config = dict(
    norm_eps=1e-05,
    lr=0.0142,
    warmup_steps=48,
    schedule='wsd',
    seq_len=256,
    doc_mask=True,
    train_tokens=387900000,
    steps=2960,
    dataset='wikipedia_en',
)
Each number is 500 + 40 x the weight over its row's rms, rounded and kept within 0 to 999. Layers, rows and columns count from 0. Numbers have three digits each. The size before them is the row's rms in percent of the matrix's.

# layer 7 MLP up, 1152x192, rms 0.0482, rows 95-300, columns 32-63
102:501521501463498495529485494489498473503485473501455501529464525498474493515408475529494481487490
100:499547553514420503532506577529468485514428484466458471477451415575494477570450515528517458466521
101:545581423495434500499510542514517494552562422454549493507587523542511429489426461544470528467483
102:541481525421444553535527501455509451508459415527440465498510467506466593549519444523524502549453
107:450477532528488430473479467590458458449494551486530496537510484506488462486553479522504440552515
100:492513491493513421586440549485451512466470580480483525445493483454489450509527531476500571498431
095:422562517470482477535498552507463517453493474498504511477546469498458486469419551552530476460480
107:504498467516482485492546509467503448543521475583435489527558486504477544496524476519534566505471
101:443491528505537494511523488449477489417537541535511474565488489469517463458483487606472509543535
101:499405491555413536526642484542485506555497507477528444451498506506471483515401480534531498450495
099:497500471610472447487516520490448503537528471494494526438548515501519442501481500461517526506492
092:487459403574507500503517578529458531522487506483486467451505481528455514515515507555486430466588
096:527478525461483487541510558495440534535487459561538527499518461587553507546512502543548501507491
095:409443506474517484544479503550439519482517495583468523499447491530555473547526391508479509490541
100:488488494458460529544488492451453502500473517441457463481521486542513486544424417502448561526458
103:442473493488474535464525456500523503478475551523532482490553554425468521536423507431446534504465
097:493576438477449471406533465526468428521496484455536468487496407472596435522517410552508533492536
105:473458552539542542527504510406481475414477485541509513449528465564492493456555526513509573565521
099:487550504498415517519476457497552446491535567449496431470543522556502477408522451464425518519465
107:517447532476528550479523591566481446488496479494499487489519544478547519452502481505476485509447
104:438510477493461492498489559563514475537498505513510519434590480475485478531560568451471495502522
100:543508505489467512528521500540515478492491558515515509543472493596471527499507493525533553446497
100:475519477515478433491478476485531522470454515548489478439483495488597463545553534511468489455499
096:531524508386519497511499433576584542444485521512454528448551440456523495510502491561515543487518
108:500549479473558547489486477451510513472453457479492562542471454528470601503467504526473435502472
095:509578549440552478429584466535539448503518517462470551512503464467511496487547566554521527560465
098:440470561477529543435546506479430448479516498472495456448483510485571502511479485458488552478455
095:523518516495495552467547484427552557531465493494576534506485483518459526502517542500543464569417
103:548577536491437477539551533542446466569486525515498457407458473482465560539532508551498465454548
097:487574563480517447481486492521513503532546512527464471561565524400456478513562604577498549551370
099:561514521490556522555514552499539506508514466486548620530426469466517497360512482525507453530523
097:469533556456472544449499539476545509441501523518571496523559504515565436492491566460456531515443
103:539463545493486492522457409506492398576498413478477528474522482529434529518547480524557539524524
104:488446538480525481500484470517491510425440484490442529509521484474477440484491451440466545448494
105:537521472511466482509481491498434524509437505501501464507451501496535488496557509469502398497507
097:499478525484460495596506494454489480491540494498583489537489526503569449493520482519446515547522
102:462487550546447511550478486455512535585559475469501488496510478540451503545522522514473549520456
097:510539545585490489494513521499534534505517529477432496551500444594498555544505467571527470556471
091:452532508508500527478476485487517549496542475496498484518437618578642537561548443616475593542477
101:482474485455478394510512469522470492433505452530524454494448423518571484441504523452535536504491
092:467520504480529533479528447558452609389493506508487485493509546541427586489542551504550510476478
100:483465502475458513448472484509492455432468417482547497479471471525498420452529549551532464438454
116:564501491535455491533493481496432448518508566455448469423518468555499484528464457426479467489544
099:585467565524475467524512490517493555498452472464497463464584512472480532440477485439513530456477
100:482448504497466502521500481576453485481535484519564494494484516514474507513505475473487438591529
103:477482509459467582505445506491513511442483495479472533505533464391475523474545429515522480539465
100:502528503515507455517450400544466515539564434513457487452492424506493468470554484450509538573483
097:525521533516479471515518509474472511472491502533465559455518509541454470502547500574517478528460
096:504550538501508528534577476483458559484430459487477485459435519518476545563473475414492503509491
106:515500472498482519544593500539539477530577447461550517499522539517507569459424467525522478477513
106:469554508530564476536501470473449537516553523429454504457446542525557506597442521441490512596488
099:423482488577509464478418466444484548525485564527517466502470501563479484480511545543521493466498
093:490452498533537572484472533531489440544412516466519557418511495524502470488467465429413519470534
093:483535587468522553528546520530521528467563633511474530574534462531525508485473436490518555503460
103:456571542455446502504490505547532573508508500435496502442564518493508511545557500505474542563506
103:480497540483506508487548449536537449503437574497473525479443459523587496455469531468474457558489
096:547470485483484459565518582498473483510503543519575489550542430478444500523518487493471539606503
100:464556507540532574515556467441541549486452475479439460476555442510439505512498511449566512511503
101:499488474454553485531569527415484486468448522482465559420482523439524486479529492499567466519481
100:544501475462523527509480519422509540515536522385549582479490536473480512481491467431527565500448
104:511525613500463429523541577382541388539544512469446511509518544499474509528547455408544448475501
095:442449568479493513525515487460494465528529524486451457486528446420534597567531578594603497575445
103:461542496470583497442474445526474490495577486518550476506446464461466501557572453431482452585508
096:539521482468423485490484503505448411556481469478503495547511478530475554479428409450546560500490
105:472462562460516536433461528518548418536490497490455543424586523548494498466536494512519510481407
100:473493582543578452449452516501507475575486546431516456513500480538442457501499480504489538588450
110:546545539435485491457494537472426514446454576479474549558509485507525463467536564544534450458449
095:527492522387508532513528504532475482543492449492554479529415476569522465483518517480517514556496
103:426514452504514571508431497480460490491492481488504529517456501510484421558535457488426457434400
097:452491485510511496504423473442452465528508542516542530486562550524491550508502469562525415504476
099:461444570484457598491450495414550548521474527445534430524462495472483518503530486510481404470472
101:464483454558488467514476467564443544448514499363521514524483452541484523557540548561551546536532
103:479525583579587475400506481446508508442516523531505525497527492505521555520510429535498525546499
095:486512512518486505553489536520501537516484455502507559488447468518441508429459517505514421504497
103:424486547484476488540458413541492506517434535538480407484521536525464577531539499515472493500496
101:451436454440467503476444494388501472546481437526522467474433499475556549495453464558491508498536
103:522492527502484516543443514505555530495495577450533495504433538451500504591516589594440515470550
095:485492498535525423540467476518441448488526520491459498465505406560488500498505463503467474489559
102:492501419506457575531557500562493508425483463472580509505572452532455458402545514546469474485502
100:500536502547517483429491523490520485492432482551463502424526513513511434450519508466530455514498
105:427543539468530463518520479454476378555471462506492500509503511499532536432487450512467489519473
098:546505539497528532563536561530494499418502493446467482459486421462537521563574461480541575555459
100:507510548491472468515500454430545438488507496472440478464466567488531511528447502449538496454479
101:485522466549534469501529464493496515531514512493475499494488533425496532483505506477445531483483
102:478530489514441494509503517475550517468479516508482414522497490565501586504470563496531527423542
101:552544495523471534560486439491543442521550510463497489544533546547586441498501463473479504447491
102:525506531557538510496455467566476526428487534503454485521473500538472441510506548548537479497478
097:492497540515475481493548443523511499491485578459492513478559525525495497481539498560537483505510
097:545471504545482491502480472458505500488470423511477516515411504530475457468533644540525551497455
097:482464529546478519571555494490531466485455447488505523538417569496529510506519457480557512544570
100:501536471556521484458521538447493446513540519471571561512482466472504435491510524516511507468557
104:521489493503497509520474577530515480481539532509492523496506492488468511554541377597512518396477
098:547491521497506512544478561489561448462531500533548487499470491553473467516464518493461503517528
104:498513479450513475482491412509489497484511490515487524537454496522541460535536526510519462509526
098:542480588468493520490492488461547509482567421506476475472500481517452455504519497480518495504502
102:481383462553479474492506448513462465543487481526537510470455548539517477487460497521531514455469
098:504490568428454516524500475526505555543487462528501517416513497532466542482490430521509497552522
093:429541485513427479486487462499494546504495505455511470496496453601487512522472514514518491542565
102:530540581567515509446504485554445548451493496490513563514538459510468473534546477531512478507579
098:562451475576441520507502527543468509456491524459517489429525489505503516520528429543415505502492
102:576417503535451512551520507501464501527492533460500507537514429456553451438567505524546557486515
097:516485511480492507496552540514478469528499504460555451553473503542511423539531525505502500559480
098:489516494541467484423500536467613483607536499464461441536510474513543494491518505496422567553467
101:434549473568546550536469563530458495495475469475516523570524521489434479484545513514526504481485
105:551432516481506517504476472474496465543492449528495488454430522467416502475462515427481539476501
102:516447511495461531506453443459518534559528440499505518497528502505530523491538490498501543551572
102:459471542474468479537520454469459497487544578457565455438441556563519549511459491446506462471567
099:479488391493398518512577454533465542501534419510495533517536560496523521484574517525503479553526
099:529487509436475539504472566472493467482473572448509478471551514469519516491544464523516434520513
096:482535468530554551485504519488523532502506541435473488519529501511530493457515524496437444524525
096:549502532536498403565532554461513538479524488472511522477524527518461475459545499463468499410519
093:487507534478556576522570472531533558472524544514507443497535454553525509514502495458485416476429
105:507487511475501479515459491508475476498570489512511484434470429519427445444564466485536470462486
102:491522470503482459534458517438483415494485483478461470497509437534481473490547530541618462501503
095:510519527466471495396567507527473555421583486551504521495482562476531506489472522499530563552476
097:504453476469524567465573481571524559528550482536472480513516537520520526513519519583555491479461
096:461515501482528484506503501476470505527538508514544505483512438497555553538488483433535493542445
103:487454480455546445437483446481532475494494498556534475524528546588456487507467543455516471483439
100:500534497454448372499506514491525452494471503532571518525465502485546462536529416474531521500470
096:434474599544494463483521425562423543494449487546411516558467483475491494497529474560526442500482
098:474460492471492529472490458535498526550477450522482469476470480551553521514605506517513523487458
098:528544443501497396524529430408448509432533410479495504454516490553503502459492451564501496523506
111:461466515529448430534519496500443484536491444520457506490517550483436463499445554488465476540502
105:452518462467524444585443532566467517530446505549441479527545546461473526521467486445505517474472
100:446490412432411550451551557548522510465502531528399434444591558491469530560562498546523504506519
099:472488603578463497486489492482520525520476504473465572519513469572544502540493512517464488529499
102:534520529545586452479518476429509473510533518470517490487435493504517534543609480504471534482487
096:402515457438472465476519520476588501476459459496489533461557565502517486524526502563578424473506
098:484468571478483477498494530584549583522447466523536479528497451508472495562506459542584465454463
092:534431494531561525461490428478419541508497522462527458456504564529499514459485542526515542464477
100:425468509530462483558538453563501502488523496509504488456450493465453554501551521459543469549480
104:515519483483461402562546514503478484532490509451566531468454521539455522509468578534555521531478
095:481534584495517492461476410448499543449491534489526494499493485518547495507555575472511492522459
099:502567533561493461450391489463536456476554480461471515447497470556516466522468498517473477451451
106:501477381458486499423503489481517472512450496463554434443524438498479461464553482573482510511504
107:518476518443511500454494480420498529498480467522509511438467558547480496491451506491548519521448
094:561609523458446531461505450487450532505455538545490444508455519475552479494516557531453534504445
103:523429562499513494555486458456521498554477484567470566474524536533514406542478468495450414440585
098:458498509503434474490493520502534567467441466526453521498468506534500475475561586508519586459461
103:464537522404497524469506450489469520582475475518517511487434484536471592515508476422473432548506
094:532477425421468518575551590473519548445555521531504484517495483477507473554575497544428500580484
102:491504564514460531483584541505497439511564496450511481438453481488473562512442414533497516529478
101:449453523498525443518483504518477512552473534447469469503530498570487488497449460480513545536541
097:534452489522521477506470436562470546466455554536530513501497516481521544537452415493480504499598
096:536525438488495562505525469457543519496550530450464474490551467531462460484461479581490504507456
102:468459511459471486496545481543508539460451513397490502478542455545482561477510414517528534416534
101:476499521492547463530505560514497477541488524462519494476563476526482542475560435501522486446510
103:498478549475502515534478498459450531520481499461475532487459456488462418536532520488514462493495
104:499467514416409497436498514514461440449484494519493523441442463519449480510482447515566575456485
100:462528493469522513518539504559459485486491501522529580513511493544446581538515529571478494454495
098:516572452477551547405553529488486433524549475488516543509491532468452460526560493470488511521557
106:495465541560496455538490405531515548425473526510403496436493457528510503517507577530469495449524
102:494557487501514467494529531545442553457500493463463445553471504508509495534457435512499476574511
100:512555440402544531457473436575437504527467479436547556581508513447504460546449491512491508497451
097:552519466491542491466478500501495464455490535455460574506509590563474494399499494562444544523526
102:465531561507485487491491495558464453534492496451508538471512443478507417486407451480467505579462
101:459441515521487501470446487542541445526521455510497522532475449454468491457507485442523598452453
103:462581455485568523467512491532522485495472473535512476527478473433513539488510548567538527547480
102:487544491503479492525482456532457513468551518519456499572435445461509423567460505396533426512443
101:517531475548522454501515471471502505468509552511472453498402561525516541499462482525574483478449
105:539457522511441499506470447558456370505445490518504433482479526489514559466523549524550522517513
103:499498453419483495514502499504533495524507414479542475459467510548531578534490525490484453509507
090:461456509567502431437472496522526554441506571556503520480531490497512505450493531505499514501480
095:485481491495457573539547361452530529516508483490462462522524509441541564495466565544526496525543
101:448454490519592512552425400528501499477566578474433521513515520513471487575535445509421550499538
098:444523555499494481533483499576450515514489512491566464459473481498460497561435433467487387520568
102:542503573395460497473515487514427514575503476540489619550428446432558496549558557490520503549488
095:453516485503472461591440495542492520532466505438500539502543506507587502481489543397486497453464
105:494558405549527530525523466558507505507523501478463586459515514532499521478576472519494486532452
101:544528526459481549474504509527456481506485459471497545494533492487473510442577513546500459538445
100:471467517505494467512486465513490495483493507532502502493517515422459473551499581525521503471474
108:479497492578436474536472498521530463503469465503509521483510482503515545516455431473563545553492
100:460465557539518451531488438602497470484488542555531381545550503520462507532580535440491543461476
099:512501551521528460495487500502489470510543569485492467504513514504417487484532560467461528465417
101:464541445404443463498563471512472486489489447442498517481545521458469524571502515500456525509516
100:472515443469511571556456536482532535502574502507457514519484527502514502491455426578487561546463
103:537502537521473466542497473485537498531529551455432501520508580548462502559409523430535460551574
095:495411533523569503529537473483469444511495512489466401466517561541436534446452497440508485542551
095:547483508561474466476522496521467544451532564525532549530531519462492439550508463483447565559545
102:455494502597542503524524528481504445541463538471490543513505467520498389422534439541571520544514
099:513459473466468493448504408465559509456480526533544461506487533549510424571491482511535475517471
102:507463508569445483593477414487476425519533455519476465464518496482475466530513538505520477548431
104:458436497534549512442495498500520522488617489416535571424503544504514491473548475518533490534489
098:446511485472525411526447527481476496471446509479488486451483504476506548418559536490533519485471
108:483464468518478418487516391500456548473536466464498419572453518498495475437551565515517517539500
107:501529497544584477485537475473516454508512477459487481455553467544576531523532573494496495461522
092:546494525410544505503515577480500491551484458507439550415384466499543485510470491513437525449493
101:499585507472512457571482503490472509552487475468421466513518490485521521472483514487562492555489
104:507525491374494520460484519490472465532497522570574481537483495507517565475529434510480489481525
093:437515545494498475511476520436407519506521465497515482528499456557550511548507573556457534516434
092:472518585559485486506545545497537487547479515522566539440550505530529493498475567530534480561520
103:475515517527460483541441485459510514456443495458386492506479515475569490481514550486511506524497
101:438514425527501496550537552520515470522392485482529461455532491538501485495531455522478518507574
096:492567461456499439496516486545494471511433471515557523471479434481413498588567490545431576480462
101:452425460475453458546505490527473449500544491434456491526548486448547505487490466453530505506549
103:517472456502565546450443535540550457535416542472596506492475524475437525501546475512506479540505
092:525509513455453505496449505481490526542474468507468474501526486512475518507519535533494511479539
102:464464566413585510513471490546474487450435574554537495545425457504486500493478549484562479475500
098:481473443460507509513427487443457452438524505556534480554538512544491554569402518516520475485533
096:504586470534514502497511519551544470480556406441436470423536521539516478538569537593492489508568
099:492507515525500484522528461517547435436547533474448498479536552539518445530570441561457439501436
104:451493459527509476458460516500429477508500476458487501469459473500516621449522498489508439505535
096:522520485561481484505495546509484431522444447483499522509465357520528485513486519466443474477442
095:447538560507476460454453491493461454552443519558434546507536569534516486442501498550535503499459
115:538474482526549499526503427410515511465513447536552504459482542517460506441440490471535528495522
100:523453528472470474445511527450448458385518477544543565505579516495451500512462476497441512547538
# layer 7 MLP down (transposed), 1152x192, rms 0.0481, rows 95-299, columns 32-63
103:429508494478467550469508497526487567425516553385477574467503571498498490489557500497503544518503
100:540466527397452538541472436441507463519520511522510472493488518489480545542531491498464486504480
102:489446450472563555580506541457519532474569444513544519542517423498558550539578498514559456533436
103:502489538496533486480457445491517563549495545514530463478518581502514474507488588515492528481501
107:488484537462479516468523532485464563470495474509448459492546459440455503524535469470407622471482
103:441435529495558525496537435536483444520501515495472515416520528526465504554516525553510515519469
094:593445521535509516462480496534448495523484504564490546484578568501492544546551544475540506522461
102:538380509535522561525476497498554488523593504540468633496504522473520450551529554520492464397506
101:514516526488493446486498528502482484419498583486464551506575552489522580499476524521544463479541
107:510449412503542440521432507519467554569458512537512533524439571471442506485453456466543488444546
104:457406543495459582515490545511570482540494515471479450505438504460538505562472491485502482500546
086:521515495430487502531560486473502446536459489509521483432433579558487550507490459573503516532532
102:507544536489544465498511504549549531522507556451408462534580469527527561568499533501561510515542
090:473517565582501548557504526523600507425510423507484421495553503509471567491478552538515524544429
103:543524513522542524536508514515559565504502555512490548432492493499546492513506483555574507478476
104:500464554500492455501494453445533466440506526522468507498522520540468529450489521461539415493489
089:548501467582539535553450494517517560452512509526462574567523384578451495526553567519463493486552
103:528517533428467471467528553488447469577469502547493526464479524568469427470542518529516453471445
097:499552445534497468427510472465441467448476436419488440514535456494494491523431576494525540544491
096:520496495417453516556552437512478490506466452507482539482462530498558472605553466521491536532438
100:529463500455551482460541518563431509481559482549488489587558487476470445497448481517565536446491
093:521545527425507456515487502561554464572530461498514461532536473551493461477514467583552504535444
103:497564484568501569534579512471511458440548539484470600506524531489617439496502466567503462474500
097:496569523519414457593520498467610491549452509502523492562562465465533464471517549526533475571401
110:457486455553560569508529529486474513451482482482492506503497402450417511443497405540513468527475
094:510467476529448494482535482500484530520495540484448504491490516464516483510510559452423518480498
098:445484507444413544531502530502475476503441503562510551513528505455505446506420482475451469524527
097:465522455490420417535509543568496508509576537589449581520456532502512489518573516545435555479536
103:478481495563537492479486492507507531591520528522515566466533558485479522497517472418491507558549
104:431534511518540483399528527456537539474461590436517440447471440442480507507541523456475469500538
102:509465516442492491467511486462508515498401502504414501555542453501503524545488486522554483505453
102:472549536426544521515490527534540497571522486525422453520535408511499530467465505568547445410483
100:584484515564570428433543446476547584510524499484513532445416571471470505482541572480572527461457
097:478440507562547545493578456567546472467471481522493546511512540537503580455536546524503497498508
110:551508566507476534512488506482513441541483521501459531569447592481492475502436532470493447538518
097:474527395585518501458455540471479550433505499527559487482440536510443489463462485480565550550449
105:509536435562457473508525500545520496545436477437516476492428566478478519491471459500461404499495
106:522525483531471518461489462519440468442529491508477514510475388543533530550418483439502507439533
094:539448528424520485507548473480484546485504474465532493495459458430436480422468539522547513494484
100:504496458476516574522511520451586496490468465530594492498449547538520473466500460466528544452518
090:468429494521522553512491545455433427435461397536504483501521487559501449479474516446526507528525
100:584434428467535518471522522498476485532504487493551524562524560547561500578461515507484481551492
116:522553509534533486504504510544452492530498562493452538515510493505461505519474479493566443515473
105:464434487543445508503539499521428490512476467498453525527574467482529490437516438530509537561477
097:475592463461457472532528574467555489502423446518548504540476464487420557475474528496539506471512
100:517515560478478509493633524458476442560519436505437551445501514487492562502534549518493493486490
100:537415507493527439453557538416504454556474479506529488547538467496486495520476449518456517445513
099:533426509490508426479473558499478430540488552485484495497520511390489488497441465447429527461455
098:546480451523485542531516525434475454511480502524530491473573606527508500524548486458508481584440
104:497483537504455482468586532560516484533406557482533565471504527525489528442495511414509514441471
100:539559426535486516521561486486481493500518586486517487434481533482476532527439509501599489519484
098:454486512518465489553540493518508487508446423466483529498465570433528527529589479530482440524501
096:467561467460617478566505534542517492500519470515502562437515476527558457463471506492536504461489
085:495533456457489502466482507500444492562445463461541471461473419494416524497497596502502473504511
118:511554501481579501407448492495536474468497526486501460476466463573518487444655505509531457435546
101:527456430527494528526444518481483487542482462519446511484458527486529516482579443489509556489543
091:452509544515459460537489494460429535450536558437571515538506514579552496491449523550467498461507
098:520518474481488569503501534496500488551476519576512535476459404499543514534609434486537467493489
111:481427542427446495521437525492508461550497515516511403493404550511414479509503492515504525488476
107:493589470502511527481580455478530488452509521495479503484463450541467470593517438480493423436510
112:504493590474504474486542553472454487547509493489479546463521508411505521474502460399499483391514
093:468509516490505539506511558467483509463497542429535516525500588470493407471469469537456500455520
101:544429503559433460587471478565453506516582542490485550521492546497475451468484421560544436494525
093:558504534515590481508539502480451506492533512579511510478472412515497443469526477477545511485569
107:510485514478526482452554465480536507510457532518552521546505574468493471499505466488508464506452
098:529496483484494518504529526553508500436508478531442449561456477523508499575531527597515410480486
108:483435496557512497451515466449518480492518467532501543507565524532475493520534473507512523457594
100:468513476460517582612519448492526470480544515553515466437540450510500513493421554482526512472567
105:435460463476475455504463504522472460487465578507474483517454459465471495505550496551515518462502
093:467514530439473525534430530558498448557508580474486471484511544544488459528535511470511498488529
102:493489482475487523498484490491500527416509506492469541485529434507561464443529505467614514502567
095:465533531482495535518556576479551521541494494608490484444507520501488551405426479481462467499455
103:485530503533466452510477494478463500475538581570531457476520488570527477452479519516489553465575
094:482542446484453559480472495546521488499565567521457575513506447545521504641409389526542513483553
097:459401535477555504516503521456506567578446514469547478567563610520465496476491517528508485493463
105:460454499428526462536431488479455454510502521447485463498514418425519506473507499542441548474470
104:532472473439521431501537470468467552488471441458481469528505593494486501447466481521548528412573
091:486509541440455444426513407560530505483527544474549467594462468548447471445451527493472552492471
099:503526502508521541484502484455439487516607533576448479489451465387474506509514526532581536523413
097:492582461544526507516518500460460513551508470430483547529508394472492610479448487546494541525513
097:562534469467497521566518444446447610488516496504474519550508524532530577540550467459578501477527
096:386490531495502527427511415508392556571506592486519432504476483467504479478579509619475495496514
098:585482513540480510484467467503488511486565492429500514502509505450530525563480531568476457555480
113:441467482483588560482443444495554408531511559544540500506465481522492419533492565499521450475562
098:485543487508478423492500468557483459594513452614472539440474510472450478430486447530511473513402
099:484497470514560385498531510557537484539488483456463478485496483483467474443480500531523511479564
100:468492456535445547498553559439498551485473473535474528578495513521559555529541525486444555510494
094:488502500524482447480516484507492527548475481510521433447518511538478551511506424540477484544492
103:446503521432526466449409544536506474577493512508487496488486649508540559488458446561517530485478
101:487457541412521519531578512528573543453468509554473520502528445489529547575484476485575436505499
099:517495444490477563505446447475527511485436474450495477509564531467554481490436566471422481539533
100:414548482521462523507480527434466527535621517461480455482517486534475456511519515517463488472489
104:460519473492508565460494499454484440524489510516505478500440487461531430479567494491552453470419
094:479490514497494549534509494532479437492540501546448497441430416487512554461403501590493504538460
101:548482511560491479485515519542474579529527425439495511550542512522483449501553447470463532451460
101:455483539526544533457487518525542497503496513521453480504504451520583498544585541437491457461560
103:549523495559537507499457512503524408549445526522513516498538447474499447501495576496548480488549
093:469515523424657479524567536550476496466496523465571550524490479466432552496448508502486524474463
099:497517569557516535476453501453477559534513474500527489434526484550540421443502525587481527478470
099:464499512535514505412500504478495515536514569492526494553550547469497457558548510485561540637527
096:491510549462488489462575590473513541518519558445402492503434506456556453516574521534493543553542
104:492469498489513471479507576459572558460427505465506481509404470529541530498466517502447487504467
101:385476456500477475522552536488473526475521529496455504463479433474503586490568538533513529543511
105:414373493504546441519503488517509557487496485468493472467492589591474428482551480542491505539533
102:526514450632485532515437514589527438491508533479540534540534519550524537489467466538516501520496
106:517520495526515535574443533546468555448492458565539525519596500493545541465489470493486497537548
098:501462513476364498544532533508495575560506417529423479503538498446558481443506536533568493481450
100:456444476470532464450503543575492522546500488485518526474511485467509432457513488564501517488459
101:503438483548517426571484509504507551495442518595490520454435448497485432468538429511560459524487
101:552536544514495571499437558544474438509465440470512520490485543552490474472544488479506515557541
097:582538422482522577557526466464522575445518517449469503461398542581478507530489544475548498519448
097:518564523408523503474473556470472455546459545547543565485488499538619508531586495494478507481522
107:577517545460488480473545483470503475429429465471468503492492577507461526483538475543498483548470
103:517474459491484497533582533568470622551533436407495498462504519484465536475533531443529482494490
092:570433474487533521464521529513471496512542561539523517523491510551590558440533561444533446473516
093:526588473530491482484421501497512525519497586515503512525499382495537443526543523550514483507520
096:542458455564424461525468613558548483549482530518517525561497504579496482484480557491534473509552
103:463520487538483497452520508536547444489490442454519519518504554465530540425534537531411505489498
108:513539494568460519506471462479511471613465518447515441469390461473490499534434550508487483515545
092:505527460488463520465448489523598455499525501413478523497523585460480454474507472524545461583462
099:552442430483502463483479528462498505568481527602503481486441506503548469511456528507491510506460
100:575520481446533495525476499552506487517504540448512515470452583500461510503524467485560466472528
106:542483540393450474494478498469513476477541514535426493463494583482395512510527528457450503460481
105:508585554473461487529534543511464459536459518538550535440499586528486449470496526474491415562524
102:509512573449431499501519458579491530525502574469471506532462626465556455519450429490557501498465
105:538415503427483498518478569447491510505537451512536486538533495456410494525438498531503509497512
098:457486441566510550571446510534482414528498474477519551518469538539502599558420521511524504495498
095:508522540546508478545487473459462494417398522472498505467479491535480534528411491495445506490483
103:476553470593497536502511586467525493489538534453504495530443500516539502438489499511562536511557
086:493539486452481416510481587445544448497490499478541484563503528477536536467492482546506489463445
101:461542516424503481525518531566516474424508413514579435492532529529503602499505538498460442514527
100:487543496455467523498535485582526505553507513496500510494527477525573464474457501506526504453545
093:576470560527494563570532475415515514557481493558505510529536530466549489565481501492462470518430
099:545494538416487565411489475468508566527479507491491473461577541489519495475587408511462465545533
100:557480469426535523568438554468547482516544459521460539493516506436547553575502441525480491467520
107:462550479438469465504595543519461570530524469512453470624476523485467480511488495547534398488489
095:402470487535490516552507527519556481491495488428481465470594487541480485502490484439479550473551
101:428453540460509455469583540552484524556515507447553495480456476530451495450507527577529458455502
093:487483500517500474519544490544522465521524560458527503502486462474395505460474437508472535453455
110:494542513485480497508527529457535531438549511470444524466497513555501545506489447596499471516520
102:536432431516545481573574499458450519471544526481502527492413521493463501497480521484550504505423
102:519502501434566513463572390474517446469541514464487474506473506574451418472499477458478483483446
107:594511499537574524518495512566521459485485523518510592524427473490512476520515560489462536537527
095:510544440569383569458472548515511531477500427515513582464552441496478553529527462481484515453543
102:565464533473461452512500469477470507516559499419467477557481547554498488477507545492478488519508
101:415565573475433559516521491461531462465538536476546489511488467448544533550544504527484540534473
099:506489408533471488524536468464493475435527482458462537494575593551519560526490522556492501533522
110:481453482544540457504406457496557495522522569537512548528548566476568468505446477488496463522488
105:457398516520451438576531523474414547464549475441483547522494528497522477445601466488454503483467
108:499513474513540512546544468445479519519488453519550465518529552541537528557497519428497479506471
095:489433598468494559559461452500426496471512468484437494493482469481448594554488474410496487497540
103:563507529524523610544513474386492595501475509509459412508434545505586475488454458487555436555506
094:544474468505542542533433507471487497506469545492506433492582519562500541478471451556573459514549
095:461479474469502521506502505467479514477505494496469473544495564530521528497472541504505508513488
094:533476470433474581498441503520546521536489408545490433514454545507549518565436485512582461481472
092:475487450449482536493447492492518555518481456402515580528513447486454551514485477510544540516522
101:483498541487515474453552514444518501474547577478435515552445480473508495585500583509529502543545
097:437521447491530470517490478536526477508423483490487521504548634520469564519506471510533491518485
098:536491474471431474447521511558534457519521513524496497464472479539526496488563427483472495546422
094:487526501517496485461492519496469454514502495515528477406472518536497412398432531523528498490493
103:481532470447554444448553492485484480500487502476505472548506464565494464481498530478461469475480
106:449477471514436525452489480584487515500506435431511482558563501526515501475487520509492532503461
093:504505550493521459487521493474529453516485479447546467542437511482489499543546391489505469481439
092:531546494522518509513498481447549597530490591484539438448455512495486477380441511501535537487532
107:444495515468478503463450494493603501565509456508520522518524515429495429495535510508556470461493
094:486456514511459403501465522479513506495593547461553457475584552450501501449553485521446518510469
096:481541458518477484570482589472522506553459482502524509508552524509486495502496475442483566484443
100:479479509476519525479523449433459522488476519538525567479471607543475476544540468513490536462575
105:488523552576416442525465446476514441450479530496526466530477483423498491458481562543497459432512
104:580520567535465527498563509428507493500509549447512450574479480530491414561467511515594498453473
102:519454503487536518489501484442535508501560500499478510494487469475476497559470511514496494481513
107:548486469578516531553561503519517506505425525463456528573479541500496473480472465552495534529464
104:468513534549428496494499513519502425501445448470507498523532437526588469492485421496531558463470
101:495513493443479521567483566481515449510508501534511538463486550569475513441448487513408592477470
100:530424554600455486499530479502499499507486525550442525524508521534470580484513473469554494486494
101:544446564473493454495531485510464481534514486472559496472471556532553524496495518484479460435557
106:498524551497489536486468528487470411488532482519463550421555488477539532490452509465541507501563
089:497483490522440529444505506512533480498493502507528614532454562452571476460460462515524501430439
095:485444509439592506532500454517519497492468449488412448423471561499501510449520500499536490463492
101:549510475504573472491474516523491410518526536555446506487485452458465445539530561454496472539501
108:462427564443485445487465522531462526464531564494550434488504435476515513477510543555462486524518
103:499501489516548553417521497601511553444544542454501574541528513454507455460498415473480526518509
104:471480455483430530519412525495531521468524459544505546503572463426555522477544513511492486428469
094:456456528558586550474500436590470502532528543460535514565526514564463392530513517456500455512494
099:514458482474517508577484527500505508514477518484547549468555576523455510505598487477509557487472
105:516492457429456429558503535523547496540563451539502522488514563482478524493498485494457534491521
096:467466520545490457518504509490463511507527533544503476525551624494496472443478598430451449499521
107:485520510483581486481527496511512518505466578527517574535482535530469579448505459525545570492497
102:504463528428501527516444502477451542522536486532481610482498519532505397570575509492471550437541
096:502463493394532521481495516474565471476497512496528498483578414538466489463558403502522412409591
092:515478547538527550498524429496489527522502509522440527497474337496461489534499470532466545490444
103:419485491569544501526492422465500499506519490525518470439534407489512490503422433416527493586552
092:533530560544523516454535506488497520517481506501531456474514457398485557509445463426637541544468
103:438396487582485455563494494458459479551546468479517430484485500516585484490433471536520529515475
101:541474483451475511525424499509470438475469537490485420486561573521477524462516567518502458495535
106:408522469544567506481574460468554473473486519488494513487470462504489552501569593476527508499555
083:507435519468568456466559519502497583524525531489430468571466543575547419509473484502544518486499
100:454509466580478558499547547497499489474547512579517521514512414494550469480540569508494504577504
099:536588486507511517463476547477512579472474470505515519473469460513539417542507440431539545494507
098:496539465565511545418608554558467512470506544545475457483496543450534494493528516517518495467474
095:484516494552507444518495567452520435474458500465510516510462583460479545491541536474534503602523
100:545477552434439511510512438482472509442530501444509544506567498444574477486604511506536533522553
097:496494483494484564465511539478463520434406473455470549509486457473489484523602476480479474540413
100:537499457591535538476524436438487525437495534407478486523477574485534552462538481509546537494425
109:558519564550485518523416540563590524448529455448484535528501521490535547558450526513478433487450